Weights of a small GPT-style language model, trained from scratch on English Wikipedia: MLP 768 squared ReLU.
Each number is 50 + 12 x the weight over its row's rms, rounded and kept within 0 to 99. Layers, rows and columns count from 0. The size before them is the row's rms in percent of the matrix's.

# up: layer 2 MLP up, 768x192, rms 0.0873, rows 342-394, columns 128-191
# down: layer 2 MLP down (transposed), 768x192, rms 0.0827, rows 342-393, columns 128-191
up342 056:49 59 55 51 48 51 28 65 54 58 52 54 47 59 52 65 23 52 48 58 38 68 34 58 52 53 62 55 54 61 50 67 43 52 54 81 47 70 35 30 45 51 59 45 49 53 39 25 42 56 36 59 54 50 47 54 69 66 52 51 46 57 49 47
down342 042:66 47 47 52 71 48 48 60 48 57 74 47 54 57 57 51 36 60 34 56 35 70 60 68 54 72 76 33 65 58 50 52 55 58 54 50 42 55 45 56 62 33 56 46 53 54 56 64 58 49 59 58 43 59 49 61 33 37 72 51 42 63 27 24
up343 065:54 62 49 54 44 46 49 80 30 76 55 46 23 56 39 52 49 52 30 57 21 45 44 55 52 39 55 53 42 63 45 58 52 54 44 53 48 55 39 52 48 41 51 58 56 45 52 27 60 49 40 51 59 52 42 47 51 54 44 67 45 32 47 63
down343 052:51 34 42 62 44 65 65 42 51 44 16 37 35 48 68 41 37 46 48 37 46 27 50 53 48 30 50 60 49 65 54 38 44 40 35 58 47 49 51 47 28 65 85 45 44 55 49 60 43 37 45 45 48 51 42 59 65 44 41 51 49 42 39 67
up344 175:70 34 53 29 38 73 75 46 50 62 51 50 45 56 47 67 49 44 46 56 56 54 57 54 61 53 38 47 54 56 62 41 28 29 47 43 47 48 61 52 46 51 49 46 58 46 56 41 79 79 48 66 55 60 53 32 61 33 54 58 51 51 45 50
down344 176:51 50 64 55 43 67 53 44 32 49 54 20 50 50 51 52 49 50 65 58 41 54 56 50 63 38 47 45 22 42 64 56 61 37 46 37 76 40 33 45 29 60 24 68 41 36 49 55 31 31 58 68 41 55 56 62 46 52 61 56 47 35 47 39
up345 053:57 53 55 30 54 72 34 56 49 70 51 65 35 60 44 68 41 54 19 60 44 65 43 64 61 47 50 49 46 43 48 48 61 46 47 60 55 43 51 44 50 46 78 51 64 45 36 35 67 50 18 52 75 43 44 49 85 66 60 56 38 50 55 51
down345 045:48 33 38 55 64 60 32 57 40 71 53 66 60 62 55 46 56 60 48 34 60 78 51 68 48 56 75 60 63 59 43 74 69 21 55 33 57 50 51 57 73 47 36 52 35 51 41 64 48 33 37 43 42 55 44 41 47 26 55 42 40 57 44 49
up346 051:55 64 51 38 48 63 32 62 50 54 60 60 43 87 37 52 49 52 40 61 32 67 40 65 56 40 61 54 36 48 50 64 57 56 56 38 39 60 42 33 68 63 65 37 43 54 49 53 67 72 38 49 60 47 41 51 53 53 53 78 34 50 89 37
down346 040:53 67 43 37 46 44 47 35 40 75 42 50 43 67 52 51 44 58 57 42 65 44 58 50 49 57 49 52 46 75 67 46 48 28 47 43 52 50 43 52 43 53 46 69 56 36 59 48 52 44 27 53 44 60 49 31 69 37 35 36 52 42 52 47
up347 085:43 53 48 55 65 61 11 54 47 67 46 40 50 47 53 88 37 44 33 55 31 54 38 53 59 36 50 55 57 48 43 59 46 54 56 63 27 73 31 46 59 60 55 48 42 64 60 48 52 48 23 48 53 42 35 53 61 42 54 64 38 52 57 55
down347 080:57 60 46 53 32 54 52 63 38 41 55 44 45 53 42 53 54 56 46 47 41 35 54 47 54 40 35 50 57 52 49 50 49 56 39 54 32 44 48 61 53 44 39 48 52 61 48 54 55 29 65 48 50 57 24 48 45 43 39 37 51 44 52 53
up348 057:45 44 45 37 60 68 48 64 51 52 45 50 48 47 51 58 55 35 34 56 44 50 45 66 56 25 44 55 61 45 45 71 46 40 60 65 40 72 38 32 47 52 52 45 57 53 47 41 42 61 37 42 48 51 66 71 54 47 58 55 36 29 55 48
down348 040:35 31 43 47 70 54 23 60 40 62 56 56 44 48 25 55 48 48 39 43 36 45 40 62 56 36 44 59 52 39 27 49 59 53 42 55 50 49 38 50 35 54 48 57 44 42 45 39 44 44 68 32 45 62 61 57 38 79 32 33 53 40 52 54
up349 056:42 48 50 47 47 65 48 59 22 72 55 53 23 60 47 65 57 55 31 50 38 52 40 56 47 58 51 45 45 44 50 70 36 68 66 40 52 64 39 49 39 60 52 59 51 40 64 39 44 55 48 45 57 34 35 45 50 76 64 55 57 49 46 31
down349 049:74 55 40 73 53 38 35 55 38 43 41 62 51 64 43 51 53 51 55 33 48 51 62 42 41 74 47 35 43 52 32 70 37 45 75 62 41 52 54 56 64 53 75 50 47 50 47 53 41 39 78 35 60 57 49 64 40 63 30 37 60 65 51 19
up350 047:42 51 51 44 66 50 54 58 53 66 66 51 46 62 49 64 50 50 45 58 39 68 43 60 53 43 67 59 52 53 42 51 49 63 72 48 52 52 51 23 56 61 72 48 50 55 47 36 49 59 13 41 53 43 63 56 62 44 46 76 40 33 45 47
down350 038:45 51 64 47 45 59 47 38 39 65 49 40 33 71 27 64 38 59 40 59 61 62 44 68 64 58 46 48 33 66 59 51 55 40 73 49 39 51 53 30 54 49 61 46 43 42 51 44 44 40 56 60 56 64 46 50 43 48 44 43 44 16 54 41
up351 080:57 59 49 49 55 55 45 57 50 54 35 42 52 43 47 72 47 49 34 49 46 69 40 60 59 43 43 68 49 60 59 73 40 49 68 52 49 53 50 56 49 60 52 59 43 49 48 49 65 53 23 57 48 49 28 45 65 69 75 61 40 56 49 47
down351 082:36 56 55 34 57 47 58 40 70 61 44 36 26 53 49 42 41 62 51 47 62 53 29 67 55 56 49 54 35 51 59 47 51 51 44 36 52 43 58 21 74 67 59 43 50 48 42 40 50 47 54 45 35 54 38 42 46 72 03 35 41 51 64 42
up352 121:40 56 65 33 46 33 48 45 52 52 55 30 51 54 55 62 49 34 42 66 41 50 59 61 68 47 72 53 49 35 66 42 48 74 54 64 28 76 50 58 46 36 61 36 70 46 37 37 43 54 39 47 61 38 51 44 35 53 45 53 52 68 51 44
down352 148:45 61 48 60 57 43 60 42 71 41 39 41 69 46 60 50 52 51 57 45 63 30 64 64 52 39 54 50 49 34 37 68 60 45 58 61 54 59 61 20 53 45 72 53 42 58 59 28 64 50 66 64 43 51 49 42 37 46 49 30 39 57 32 44
up353 072:42 56 46 49 40 69 48 53 39 72 59 57 48 60 56 57 42 39 39 57 42 51 38 67 52 47 56 57 40 58 46 72 54 54 51 58 32 66 23 37 40 53 67 51 54 43 54 45 68 62 32 44 52 50 35 44 79 83 67 60 47 46 48 43
down353 060:47 46 40 44 63 54 45 60 57 56 64 57 39 46 41 70 38 52 78 60 51 60 63 39 43 33 46 59 43 36 39 44 59 64 51 25 57 43 40 11 43 39 26 27 26 48 66 67 37 50 51 42 19 45 58 61 31 43 53 45 36 40 55 41
up354 151:30 55 42 41 38 58 47 52 61 60 58 31 39 50 39 68 64 24 62 60 41 66 34 35 42 73 57 39 45 61 64 53 50 48 47 61 47 64 54 48 60 44 39 40 55 46 56 38 67 50 40 38 40 44 32 45 58 43 64 64 34 38 53 40
down354 158:65 56 56 43 47 46 60 21 31 50 69 57 42 53 75 36 38 52 50 50 59 28 56 35 53 39 45 59 47 46 32 38 38 66 57 60 38 64 34 21 59 67 48 56 33 57 36 57 32 51 42 53 59 14 50 37 45 47 55 60 50 37 49 40
up355 164:58 50 58 33 40 66 51 49 54 65 41 41 48 49 54 55 31 46 63 37 43 52 57 36 59 18 49 61 54 47 35 75 66 36 49 79 56 38 55 20 41 64 39 51 33 42 36 44 37 66 37 50 53 67 46 66 76 64 75 54 41 48 35 69
down355 174:58 34 55 33 40 57 39 50 58 58 18 39 77 34 62 21 51 48 48 56 47 42 53 51 55 74 62 43 62 57 73 40 57 42 52 54 39 45 65 61 50 42 74 50 52 40 50 77 47 33 45 69 48 51 61 73 46 42 41 50 51 44 68 58
up356 059:57 54 36 48 60 66 46 48 52 76 58 63 48 71 47 74 48 52 38 42 44 67 45 58 57 41 51 60 46 56 36 73 52 55 49 55 26 63 51 41 58 72 67 56 45 63 53 38 49 51 31 54 57 56 45 49 60 45 61 67 61 56 57 43
down356 045:45 63 54 34 53 72 47 49 49 38 28 62 56 55 48 51 29 76 36 65 40 41 43 35 37 58 45 68 46 48 47 55 61 61 18 49 53 23 57 46 30 48 47 51 28 42 42 35 49 52 64 43 37 61 35 63 46 51 57 28 56 62 47 50
up357 065:54 45 38 47 45 61 42 62 60 70 52 60 44 56 54 84 48 54 36 50 49 46 44 56 48 36 39 59 51 34 32 62 44 47 52 55 35 56 50 42 55 56 52 59 60 46 51 35 62 37 06 61 61 55 48 42 72 60 47 59 39 61 54 39
down357 044:43 38 23 54 70 43 76 36 60 59 63 40 39 51 50 61 37 53 46 46 38 31 46 33 55 46 44 54 51 42 31 31 47 38 57 55 61 56 37 45 50 62 45 42 57 36 47 45 52 44 65 41 48 65 40 64 16 48 43 33 55 35 44 63
up358 085:74 46 35 40 50 76 43 62 39 47 76 44 32 55 45 76 48 34 35 70 49 64 49 54 62 40 51 67 48 59 53 54 34 61 40 69 45 47 42 40 59 74 65 57 44 54 54 48 60 59 06 44 59 46 33 63 60 68 59 44 46 30 49 47
down358 088:81 32 60 62 32 36 43 48 59 45 60 52 44 56 55 48 42 51 47 47 35 63 46 42 56 59 50 56 44 57 58 38 49 44 29 59 43 61 53 57 44 61 27 75 22 43 63 60 59 61 73 24 27 59 48 63 48 41 62 61 48 66 50 71
up359 063:42 54 46 39 49 55 23 45 44 56 49 27 44 49 53 70 51 31 39 66 40 68 43 57 61 50 50 60 50 44 69 60 51 64 70 61 46 52 40 40 60 49 50 40 48 51 50 46 51 66 28 46 50 53 34 46 54 67 59 77 42 43 60 54
down359 051:73 41 62 47 52 50 55 52 52 42 50 51 43 78 42 62 35 45 55 62 39 38 66 29 61 59 40 48 43 48 69 58 34 26 46 56 23 43 55 36 38 68 43 64 34 41 35 50 42 58 55 43 66 74 41 45 55 63 43 41 41 41 46 59
up360 053:51 61 65 35 49 69 49 58 50 71 48 49 40 45 48 71 49 36 41 53 36 68 54 57 43 44 56 52 43 49 62 62 40 57 49 60 64 49 56 30 55 45 65 42 52 54 44 42 59 53 18 49 54 60 26 36 65 62 69 50 49 44 69 35
down360 048:38 52 50 47 59 38 64 50 40 66 46 61 69 40 59 44 56 45 65 65 64 15 44 70 48 52 42 58 20 41 66 60 41 44 55 78 25 49 83 39 56 44 45 46 78 40 53 35 21 41 20 70 45 29 45 40 42 51 24 51 58 53 48 52
up361 079:51 49 59 51 51 57 34 59 52 84 38 50 56 56 38 83 40 55 43 45 48 45 40 50 58 28 48 76 55 43 49 64 53 44 53 44 40 57 27 37 56 56 42 53 44 34 43 39 61 70 18 37 53 46 53 42 57 55 50 76 40 35 61 41
down361 075:38 34 37 35 39 42 50 50 53 55 47 36 48 42 44 23 64 46 71 51 50 36 63 58 54 72 16 55 45 42 32 57 61 48 55 46 74 49 48 40 35 68 39 61 55 65 38 63 70 40 56 59 65 47 35 33 29 39 45 49 42 42 40 49
up362 089:52 49 48 42 56 69 50 66 44 54 47 36 42 50 48 65 57 44 41 49 39 39 24 36 39 48 43 77 36 42 51 79 57 61 60 54 52 61 56 49 57 59 58 64 51 49 46 62 56 63 33 49 65 62 41 43 58 67 73 53 36 52 36 49
down362 085:63 60 71 51 46 59 40 61 57 49 60 54 26 66 23 51 46 52 52 65 64 56 48 40 77 47 56 43 44 38 30 55 54 33 31 53 65 43 59 43 54 74 38 57 48 34 57 61 26 60 59 43 47 64 51 56 30 26 72 44 30 66 56 50
up363 063:50 62 53 27 63 84 49 72 45 53 52 53 42 59 51 48 40 48 30 66 36 60 42 62 52 40 45 52 53 30 40 74 56 54 47 69 39 66 42 39 48 37 36 43 32 43 45 41 61 55 32 49 59 42 36 22 69 51 51 60 39 44 53 51
down363 046:71 22 54 60 44 60 48 73 50 51 60 37 42 59 46 42 56 24 70 41 47 36 59 59 50 65 69 46 39 39 36 45 42 52 45 51 80 33 50 48 49 67 33 50 61 46 42 67 62 51 51 47 57 50 43 43 30 24 48 52 51 56 39 63
up364 062:55 41 47 39 37 54 44 53 47 50 79 56 41 54 45 61 46 53 40 51 26 61 51 49 51 47 59 62 42 63 56 56 47 51 44 64 32 57 27 42 65 78 53 46 49 52 43 57 79 58 19 35 58 36 39 38 47 58 55 69 43 35 57 21
down364 056:63 56 54 34 57 38 55 51 56 42 48 64 67 41 50 30 35 61 58 42 38 56 59 51 61 61 56 50 47 51 69 48 61 61 54 40 55 67 88 40 60 54 42 50 50 58 53 90 49 44 42 52 40 61 54 49 06 30 41 55 57 49 49 74
up365 066:55 47 59 42 64 70 55 54 46 69 39 44 42 47 47 66 43 50 27 40 52 60 57 34 49 41 45 67 41 71 59 61 51 68 49 53 49 58 42 56 45 44 63 51 53 54 40 42 64 42 41 43 47 59 32 36 73 65 71 64 30 47 48 39
down365 065:62 47 44 57 49 47 69 55 45 58 76 42 56 53 50 60 44 65 68 47 56 53 49 62 41 74 39 56 19 44 64 46 47 38 78 49 70 21 30 60 48 27 47 61 39 67 58 57 45 46 55 48 44 62 75 61 79 41 33 54 42 65 54 62
up366 077:36 54 67 43 40 67 43 65 55 50 52 33 41 63 41 87 63 41 34 55 52 48 47 70 45 35 50 57 46 56 45 60 52 49 52 59 53 53 35 33 40 59 34 40 49 41 52 38 48 50 36 58 70 55 31 53 57 52 51 73 35 46 48 44
down366 078:33 53 51 57 64 62 39 28 59 47 67 62 46 19 66 45 42 50 47 60 34 51 70 65 54 15 21 63 53 46 43 50 67 68 60 35 48 59 66 38 46 53 56 40 53 49 46 51 48 45 54 58 53 36 56 28 81 46 34 41 60 36 49 78
up367 074:52 48 62 37 40 61 53 58 40 67 61 57 28 63 50 61 31 46 58 39 35 54 50 53 50 45 55 53 48 48 57 68 32 55 74 45 33 65 40 26 49 73 77 65 34 39 52 55 39 72 30 73 48 36 49 48 58 51 61 58 40 42 47 50
down367 061:38 44 58 41 59 48 36 58 48 25 56 67 35 55 48 36 48 62 58 26 34 59 49 50 77 48 43 45 55 41 55 53 46 60 32 79 65 34 51 48 59 77 65 54 47 33 49 70 61 60 52 39 62 48 47 59 47 46 42 36 55 48 44 26
up368 084:63 63 52 36 45 63 48 55 28 51 60 50 25 63 27 58 40 44 64 54 40 57 39 55 45 26 60 51 40 30 59 35 53 68 42 53 60 60 49 48 45 68 37 52 50 51 28 57 60 49 10 55 46 46 33 43 41 74 64 62 48 42 56 52
down368 085:59 57 52 48 42 69 66 24 67 34 25 60 56 61 38 47 72 42 56 60 64 71 74 59 42 52 58 42 56 51 51 46 48 48 59 43 58 60 73 43 58 72 38 44 34 45 45 78 48 37 60 43 49 73 62 52 44 52 70 41 61 60 33 47
up369 065:41 62 55 44 37 66 17 54 71 66 49 43 37 56 51 90 48 47 46 41 37 46 47 44 51 43 46 63 44 46 54 64 38 55 60 46 33 58 37 49 55 60 47 40 52 43 57 50 57 56 12 37 35 34 45 45 59 50 57 68 31 53 47 34
down369 040:49 52 33 43 54 32 49 49 47 48 59 53 58 20 42 49 55 49 35 25 53 65 55 59 47 63 55 38 54 43 43 66 33 72 82 66 51 46 49 64 36 71 47 36 54 48 56 47 56 49 61 69 52 45 60 40 41 47 70 71 59 64 46 38
up370 189:32 61 74 43 63 50 41 63 67 57 57 31 32 59 30 62 48 61 55 57 48 41 59 45 26 64 34 44 30 57 56 56 73 39 40 29 59 45 61 48 32 59 54 59 56 31 40 34 56 56 42 58 34 63 33 25 41 59 72 59 35 56 69 31
down370 192:67 67 30 16 58 33 39 46 59 44 60 48 41 50 27 62 52 43 46 65 68 51 32 74 49 44 62 45 51 53 59 24 46 45 56 77 37 51 75 46 59 57 62 36 50 49 52 29 31 69 69 59 33 53 51 39 37 50 68 47 34 53 65 45
up371 050:62 71 45 38 49 58 45 58 53 59 47 49 33 52 53 71 41 40 32 45 49 54 60 52 59 37 50 54 44 69 52 50 52 60 64 55 49 60 33 45 59 49 53 44 59 55 37 41 59 67 33 46 68 46 31 40 66 41 61 62 27 57 59 52
down371 041:51 42 53 41 65 74 48 52 46 36 37 50 56 50 35 51 73 72 51 50 57 40 42 40 58 34 46 42 69 43 59 46 55 44 51 53 48 55 54 39 89 46 49 39 32 66 48 28 43 55 47 52 47 52 46 35 58 47 68 44 40 51 61 47
up372 070:55 49 49 40 53 61 43 58 53 70 53 44 15 62 37 47 61 53 33 88 39 41 33 56 55 34 43 68 44 44 70 61 40 53 44 65 49 47 46 51 50 62 61 40 46 61 43 42 47 58 28 53 49 36 43 52 60 58 61 70 51 35 49 44
down372 073:44 42 51 65 65 57 46 48 53 49 66 55 50 24 79 46 64 45 61 76 61 37 52 47 47 53 40 39 48 58 69 42 52 50 43 65 48 26 47 22 43 62 56 52 52 54 31 56 50 58 59 55 49 45 66 53 50 52 38 45 50 44 43 65
up373 065:39 63 44 41 52 65 38 56 50 67 68 48 37 60 62 82 45 48 36 50 40 66 41 59 44 48 57 54 52 43 45 48 45 71 39 36 55 53 28 43 54 41 44 52 49 25 49 50 56 57 32 54 55 55 44 58 44 76 62 54 42 53 44 35
down373 059:46 71 48 56 70 33 35 74 45 63 45 49 47 47 40 38 60 45 48 58 44 50 41 42 32 43 39 49 57 38 67 47 39 59 27 29 53 40 63 63 43 60 56 46 62 67 61 64 50 43 52 57 44 60 56 28 21 36 38 39 50 36 43 66
up374 078:50 47 47 50 50 67 30 52 41 57 43 45 46 58 48 62 45 45 34 50 48 61 25 63 52 34 46 66 51 56 50 60 48 44 54 80 47 54 46 47 50 71 62 56 61 47 55 63 64 53 11 51 49 48 30 49 62 55 69 74 47 56 52 51
down374 081:52 41 60 48 46 67 49 60 58 43 47 42 51 70 53 59 56 59 46 50 48 59 53 36 55 41 51 50 56 54 37 26 66 48 37 46 75 42 64 47 45 57 43 52 65 28 42 52 11 48 49 49 21 43 44 47 28 79 63 33 39 41 36 44
up375 158:63 58 51 64 50 53 58 59 35 49 55 59 31 27 53 60 56 82 22 62 49 79 41 31 35 41 39 49 46 56 45 55 45 28 58 53 40 41 51 47 42 22 61 34 41 61 43 51 63 43 40 72 63 41 29 59 45 54 62 63 36 41 60 59
down375 163:47 25 67 72 25 76 54 35 40 45 42 36 56 52 61 35 54 47 36 62 69 47 46 60 28 46 63 59 54 35 73 48 73 58 64 44 47 60 54 46 84 50 51 60 43 41 25 41 28 55 58 66 47 50 62 49 55 54 39 35 48 54 46 70
up376 061:39 54 51 42 60 67 57 55 45 79 56 46 38 53 48 62 45 49 46 61 60 56 34 55 60 48 49 56 48 57 55 52 58 58 62 58 61 53 42 51 57 61 70 56 46 54 63 41 68 38 10 60 64 37 49 42 43 57 67 73 27 47 72 55
down376 050:56 41 55 53 68 61 51 60 50 23 55 65 50 59 63 50 42 47 57 48 50 45 36 45 36 40 52 62 53 77 57 47 39 45 43 54 42 31 48 28 61 60 52 64 55 27 48 53 41 49 61 71 68 48 58 52 48 60 49 50 55 49 44 54
up377 056:44 48 32 44 23 72 38 50 40 71 61 54 47 65 49 59 51 65 42 50 34 52 33 55 48 34 47 62 60 48 61 72 26 51 44 57 42 58 34 35 32 59 72 61 36 48 62 54 70 72 45 53 47 28 35 49 67 64 62 72 32 55 55 46
down377 044:34 48 64 91 68 41 45 57 78 55 48 52 64 51 49 44 43 39 38 23 64 45 50 46 38 53 54 40 33 57 50 48 56 41 84 51 43 33 45 48 51 64 43 54 64 37 50 71 38 51 48 53 29 62 70 91 47 55 50 41 65 48 46 46
up378 190:48 58 68 29 38 55 44 62 45 64 62 46 36 49 35 52 54 45 01 53 27 55 43 45 41 23 44 68 64 46 50 54 45 42 44 61 41 42 46 35 62 39 52 46 43 48 26 42 56 66 33 38 57 39 45 40 53 63 60 50 43 47 46 50
down378 183:71 67 33 44 57 47 51 65 51 38 45 44 56 44 49 42 68 36 54 40 34 51 42 55 22 58 43 38 48 51 52 46 57 52 49 68 48 55 27 60 63 40 62 37 58 48 62 54 50 60 82 55 41 73 38 45 31 40 56 75 60 44 44 61
up379 058:57 52 60 48 48 69 37 48 51 70 31 48 42 69 69 67 49 55 47 54 43 58 36 56 56 37 53 68 51 44 55 66 47 59 53 66 60 69 40 41 50 53 77 45 54 37 46 44 61 55 18 61 62 32 48 53 49 60 80 62 46 43 52 46
down379 055:47 70 51 26 63 56 58 49 82 63 49 61 47 73 27 65 33 55 35 58 43 41 50 53 47 43 42 49 51 43 41 73 58 41 40 31 35 62 58 39 35 60 29 46 41 59 32 41 30 51 66 48 49 30 45 54 60 54 20 46 48 55 56 42
up380 057:61 69 45 51 51 63 39 67 50 52 42 57 40 56 46 57 38 62 39 59 43 60 57 59 53 33 52 66 43 72 53 59 41 51 60 59 60 49 36 45 50 51 54 51 49 50 39 41 57 33 14 48 62 62 53 25 72 59 59 63 13 55 44 37
down380 045:76 50 54 55 39 56 42 38 72 13 47 37 39 71 35 45 70 51 50 61 43 34 55 27 59 29 57 48 47 48 44 58 50 47 57 57 58 49 54 39 68 38 52 50 52 32 48 48 39 70 45 62 56 52 44 59 52 34 51 47 37 50 26 59
up381 057:54 50 53 48 44 65 42 58 51 67 48 58 41 54 53 52 57 58 47 61 36 56 52 77 57 39 60 58 46 44 45 55 47 49 52 54 33 59 43 42 51 53 68 41 50 29 29 42 58 52 24 46 62 39 59 49 71 46 52 64 51 42 46 48
down381 042:43 39 53 55 49 79 45 49 50 47 40 71 27 47 71 40 33 35 26 57 67 61 43 48 36 51 48 58 56 46 38 59 45 61 54 58 39 79 54 49 53 56 73 46 45 55 49 73 50 47 45 45 63 58 42 47 73 60 41 40 60 30 28 36
up382 057:51 54 55 49 50 67 44 60 67 55 38 55 17 63 53 61 50 49 46 46 45 54 55 70 57 40 44 59 47 39 55 63 39 52 37 54 60 54 46 38 69 67 61 38 53 41 65 50 56 46 31 46 60 35 43 45 47 64 73 49 46 39 79 48
down382 043:37 60 54 32 60 50 55 43 52 35 60 59 34 66 57 43 58 46 64 55 55 51 36 62 49 37 43 28 38 36 41 42 15 36 53 39 46 54 50 53 67 67 28 48 51 47 42 41 43 62 59 64 38 32 40 50 45 51 54 32 43 58 41 81
up383 149:60 46 51 56 60 73 34 91 43 62 45 37 20 75 31 62 51 60 33 61 36 57 36 57 60 43 41 73 32 42 42 54 49 47 55 82 38 40 38 59 38 52 68 60 49 49 56 37 57 56 30 26 53 62 43 34 54 52 53 52 52 52 39 57
down383 160:34 46 71 61 65 51 45 68 69 44 57 40 39 66 49 37 42 50 42 53 54 52 47 44 56 50 38 51 53 56 38 28 45 42 50 36 48 27 54 66 43 50 61 61 52 61 79 27 43 60 57 54 29 47 55 26 57 44 46 41 65 76 37 68
up384 069:46 57 50 36 52 56 43 68 31 47 51 64 41 59 51 64 36 51 46 57 25 49 33 63 51 26 51 50 49 46 31 55 59 47 51 58 49 68 25 15 58 59 55 61 49 50 33 43 49 56 07 52 53 45 43 51 50 65 56 62 54 30 43 53
down384 057:51 54 80 61 53 29 51 44 27 48 50 66 58 49 56 31 45 63 62 33 31 52 35 44 57 56 31 44 59 42 30 40 36 50 21 42 56 50 42 40 47 50 24 51 53 43 40 73 58 55 52 50 56 48 62 58 47 61 33 20 78 54 28 43
up385 065:44 41 57 41 47 76 44 47 37 57 47 64 46 55 41 65 64 59 42 65 38 49 37 56 54 29 49 49 47 53 53 59 28 67 47 60 44 66 32 46 49 51 53 62 44 50 40 38 64 56 16 51 59 50 38 37 61 64 51 69 46 45 45 40
down385 057:51 49 67 53 13 47 54 55 75 40 49 54 53 43 52 40 46 45 39 55 60 62 45 54 50 64 64 45 42 44 43 54 50 35 46 39 51 40 55 66 68 56 48 49 51 52 70 22 59 44 39 57 35 32 52 48 40 60 49 57 35 48 60 40
up386 154:32 60 55 61 32 66 47 57 47 54 44 33 40 47 57 52 49 60 52 47 15 36 59 57 33 45 33 59 16 54 47 63 47 49 61 67 65 54 47 56 49 50 52 47 37 29 36 57 76 64 40 65 63 63 30 47 34 54 72 46 59 43 49 46
down386 162:68 68 44 41 31 37 47 45 52 45 37 56 34 55 38 18 61 33 40 48 56 37 47 59 59 42 57 40 56 51 61 46 33 68 47 12 29 34 41 40 42 51 56 50 42 51 69 60 36 61 66 60 52 29 56 41 58 48 35 49 43 71 58 52
up387 126:37 67 45 55 57 83 63 64 43 84 67 53 35 46 47 52 62 60 17 66 31 48 67 63 44 57 45 63 41 55 43 57 34 51 52 38 43 30 51 45 39 48 52 48 45 40 39 51 60 48 31 59 63 39 29 34 37 43 65 47 49 47 79 49
down387 158:22 46 50 40 81 47 49 43 51 47 56 49 41 62 40 83 63 43 35 59 50 49 55 54 51 51 56 59 44 41 44 50 43 41 62 31 42 43 79 64 57 30 37 36 55 56 36 49 65 55 56 48 42 19 51 34 34 40 36 54 53 50 36 58
up388 082:48 55 30 40 59 54 44 69 39 57 62 57 49 49 46 83 31 42 49 45 14 51 45 46 62 17 59 71 55 58 46 70 47 57 46 65 58 43 53 47 51 41 65 47 42 46 47 48 56 42 20 40 58 42 41 41 78 57 69 57 50 47 44 49
down388 077:71 44 51 46 45 42 50 22 35 30 52 69 48 68 26 52 66 70 51 46 59 40 55 43 48 56 26 45 51 74 58 46 56 43 35 36 44 54 54 40 51 60 59 43 45 54 40 81 40 38 34 49 48 50 73 53 40 60 55 58 60 32 57 52
up389 148:51 32 56 39 52 33 53 65 32 75 39 25 32 46 28 51 23 39 64 66 23 45 43 40 29 43 24 46 51 16 42 40 42 53 64 56 59 43 61 39 47 52 56 60 57 28 32 55 37 74 37 41 53 48 44 33 41 48 36 44 36 55 51 73
down389 151:32 44 61 43 54 56 44 40 66 40 46 61 55 52 69 47 47 43 51 52 66 61 23 56 68 40 58 49 36 53 47 28 68 47 46 48 48 49 69 53 70 49 64 32 53 38 63 51 47 47 47 46 47 46 52 62 60 49 47 59 36 51 27 36
up390 079:40 51 61 56 53 52 28 65 51 71 50 39 47 61 48 60 44 50 33 47 30 45 52 51 37 50 48 43 47 41 55 61 46 59 31 71 56 50 36 34 55 44 48 53 39 48 69 36 36 57 24 66 58 50 42 57 71 55 52 54 43 56 52 50
down390 076:63 52 45 64 49 46 43 48 66 48 45 58 49 53 44 48 48 63 87 45 51 61 66 71 58 50 49 44 54 38 67 56 52 46 43 58 36 44 46 39 27 46 45 43 58 57 52 31 44 25 54 61 59 58 44 60 74 50 61 52 47 62 50 28
up391 060:46 67 46 31 32 70 58 65 40 76 42 59 26 58 35 66 57 51 42 56 44 52 41 61 68 53 52 43 54 48 58 53 56 56 48 60 48 56 49 44 59 49 65 54 48 50 47 41 70 59 14 58 54 36 42 47 58 36 51 51 42 36 54 37
down391 051:35 33 46 46 37 46 63 49 54 46 85 66 66 46 55 36 48 63 69 42 64 51 41 36 47 69 41 40 40 71 52 81 58 34 46 42 56 28 45 42 60 40 55 48 48 55 37 50 50 63 54 35 32 50 49 61 34 54 54 57 61 52 44 34
up392 155:66 37 57 27 46 55 43 55 56 62 33 38 48 47 60 59 56 52 43 47 26 75 43 61 56 51 45 50 40 46 35 53 48 44 45 64 48 61 53 56 58 44 49 51 63 46 54 25 62 76 35 28 61 42 61 16 41 50 45 52 51 56 63 45
down392 155:67 63 45 21 49 48 55 57 45 42 56 64 61 47 64 37 40 61 41 67 39 46 33 18 70 49 49 53 66 35 38 56 26 52 36 60 51 61 48 56 38 74 52 46 59 61 42 57 55 67 52 60 24 23 51 64 49 58 53 49 46 76 65 56
up393 178:43 64 55 60 49 72 51 62 24 76 52 51 39 54 39 43 46 40 17 50 37 59 38 74 45 30 57 72 46 48 45 67 55 47 54 69 54 49 28 51 65 48 46 36 62 47 70 48 61 42 42 43 60 55 36 50 45 48 36 38 52 43 58 45
down393 188:37 71 51 73 47 46 51 51 62 36 54 58 49 54 33 51 60 44 44 43 47 56 50 45 40 62 44 58 70 40 60 55 49 67 72 34 63 62 54 64 43 91 46 29 57 79 73 42 54 57 59 35 48 52 34 38 52 41 76 58 36 45 61 52
up394 137:46 63 63 19 63 33 51 72 38 62 49 32 47 62 52 43 55 42 68 60 42 44 28 58 56 52 38 37 30 29 54 54 58 60 34 39 50 43 37 56 58 54 31 58 50 44 43 27 45 76 40 33 40 28 45 28 36 70 49 43 52 56 32 62